From a checkpoint of a small transformer trained on Wikipedia.
Size: 13 layers, width 192, 4 heads of 64, MLP 768 ReLU, vocabulary 1646, 6.74M parameters.
Architecture: LayerNorm before each block, rotary positions, biases, tied embeddings.
Training: a variant of Muon for these matrices, 281M tokens.
Each number is 500 + 50 x the weight over its row's rms, rounded and kept within 0 to 999. Layers, rows and columns count from 0. Numbers have three digits each. The size before them is the row's rms in percent of the matrix's.

# layer 10 MLP up, 768x192, rms 0.224, rows 753-767, columns 0-63
098:516467489566489500431456488558409415443446510430535447424523537510478479549501505512520536494544405434514520446485489439473520496522509493449491495549490555470589543527413560469526496510479540
106:547485452514390554470502502568460503504440469519446492518448482573528534539448521481542499487560503517507451475384449485489434494453504475513442565521512439524527418489419492518504510538458518
111:492522504522507565467486641392478537458489510530497506586562511462512503513473545359476471540458538488509554387678593517439556468495617408516534468456526501430495522461450537503507536482591498
102:469419526485429536459414494414526481528580444556505527581333473545504496543486555567446459459542511441453536430501438430503513551557516584507461634536502464507500491546505459472518506474534500
105:420590474506537494490532457463396469521432423497468490562486564472540559499537515486490559531552541524426434495468548533505594457619513510485454468493472562491487559504511436326566564546573515
098:524467553464478584434577530371477457553492491521456479559489417500499458420482429492534508523653443504519466462559495400508468538496476491494542516490490504415415489515503440484445490468476526
096:549554412406478431535511470524491538475500589490570451500468455583449454508505517497490522572515545455409452490510401568439585455546426552501554517509426522579544537424536554504424534436436545
105:503531540429440485528497381600423572542544507396503430510549484636567525524440458422535455527483506569483512515430525517474437583565495456597551551455483517522546452540454469474572461561558579
103:605539582539426442531425524503485489422470570495491549444579457432518395379445543471468568554550477467527438504458545471499462549545457500568391459476544439487371445551494477383392533565466476
097:471535496437425468569615419489461487463584438511528489455455464553495541439487505451406491517520573558424475526534522553414598537493511520568479532537356478494476517549471372436418582462587501
091:515543552458529492551506577460543466434477504557450514455490481561532556562460503418488511627488478497507414530485566469455446489428536545503490447531562407503458549471505504502507497527519583
096:465530436502471505486492517509469452501532576435501441523540611420563543486470446440516466423566488490502472489455531573562451527529482492511494547482457518440435518455435464483508549574528479
093:503484474494449410460578487440510552418461474507368447529542503468566429396521486612598441483476552483496537541478462536478585522476524418491473525537465548500515495501487451431461468479523424
109:397480576467525431480540531567567459547524431448372536431526603520526544468396458469565539472498556520598469537520436573510512548489463533477497413487540464578449463608530512414481537559527551
095:411397448525463518595462460450457490450554612475486420528525567575509545468586519493441447454451404550558508405509571540485589598495501491495567498584538469589596496551432429486579545512624517
# layer 10 MLP down (transposed), 768x192, rms 0.241, rows 753-767, columns 0-63
097:477511491505519588458397479480509504495572584499538527416519392546525478480515521473488440498517614517554471528493501515447420553435514512535485435428472569537506526503562521443529499453538454
097:548466593526523545471517515486506512507469440419510413514520448492515490526503489538442568461495452540526548462453394624574478443617359461458506472500497478486587505499520409528507531481542555
108:515519525499547480536616486548540483534517552483588351482469535501486404496491530490458490479424439418491486489454525431540476518562411576464507582550491542467446458538477568449476485569566461
105:498401469439448402475502423566439537494580521357477543569564466494446466458527479478453502529530528516456441569459508505573529538495472458499683541480488415497487507542486517409502493464450501
106:495583554512474534542562503494462449491458536376412539508496492487452516456571554504501510448498367457557486534554565489495541488474561538553474494411467432433547533406543496550492564540489529
102:431504472532485513449429470547471498448501555507496558540536530580519530500422413499476433486494568459474532464446502576480556498481480445445528548485531531471533424520483467528464494423516444
093:478472518567508488594534561504515471544500479392548572471477550498432560515503479544485475531529571493462481555602440434536533511529470493466488478534566457411454521484456586376550486522463476
097:559529492509458542463622458444482533525484481497528455537511466441471494466507463577480512531488553381490491473518533552499533478566448540528460465400376570446580590410444440543503507461497460
105:498474490504504523498351483461462470519533550527564488500507441469549487381462533584536494493515478474478580598445572502500518543472487510551537532540547476522492520570508566486492475584481533
107:459545493499446530534480531537549497511458667607492496435445517491468473439496450488548542538548523394494524475459409542467506604428506516509450523516467555495486472420450441578581548529529534
099:454464482516499493486435532471566522525398515503559397477540422552583537483557429518419460467506567496432547483524457596561426567502525332429486460586421421555442493533499538481444567522522496
094:600499512438581538559523504514456482490480590368521441518491502473521501462378546565444592441501426525446444502542553537512509480534467502538523466407539488440516596508530551571414529509476554
100:552498556510541455438543462545505460494554501463520460473478513516470568511503545451484525417497484436543530540582455430570523567428519548505513501477447460538435431481485443435477634549506490
110:483564531510557543452450474476423517653494383419536446418446540509509479539380515492607561541556561492461563479502472507437524469494456534561450526501514558477434426484449559480413528481522545
091:512466548491552604480475586494425456371535539400461504454577473469513553563512497428498493485477490460481489442565562528472582482494461474563426467510473513452444514445615461527491484487501510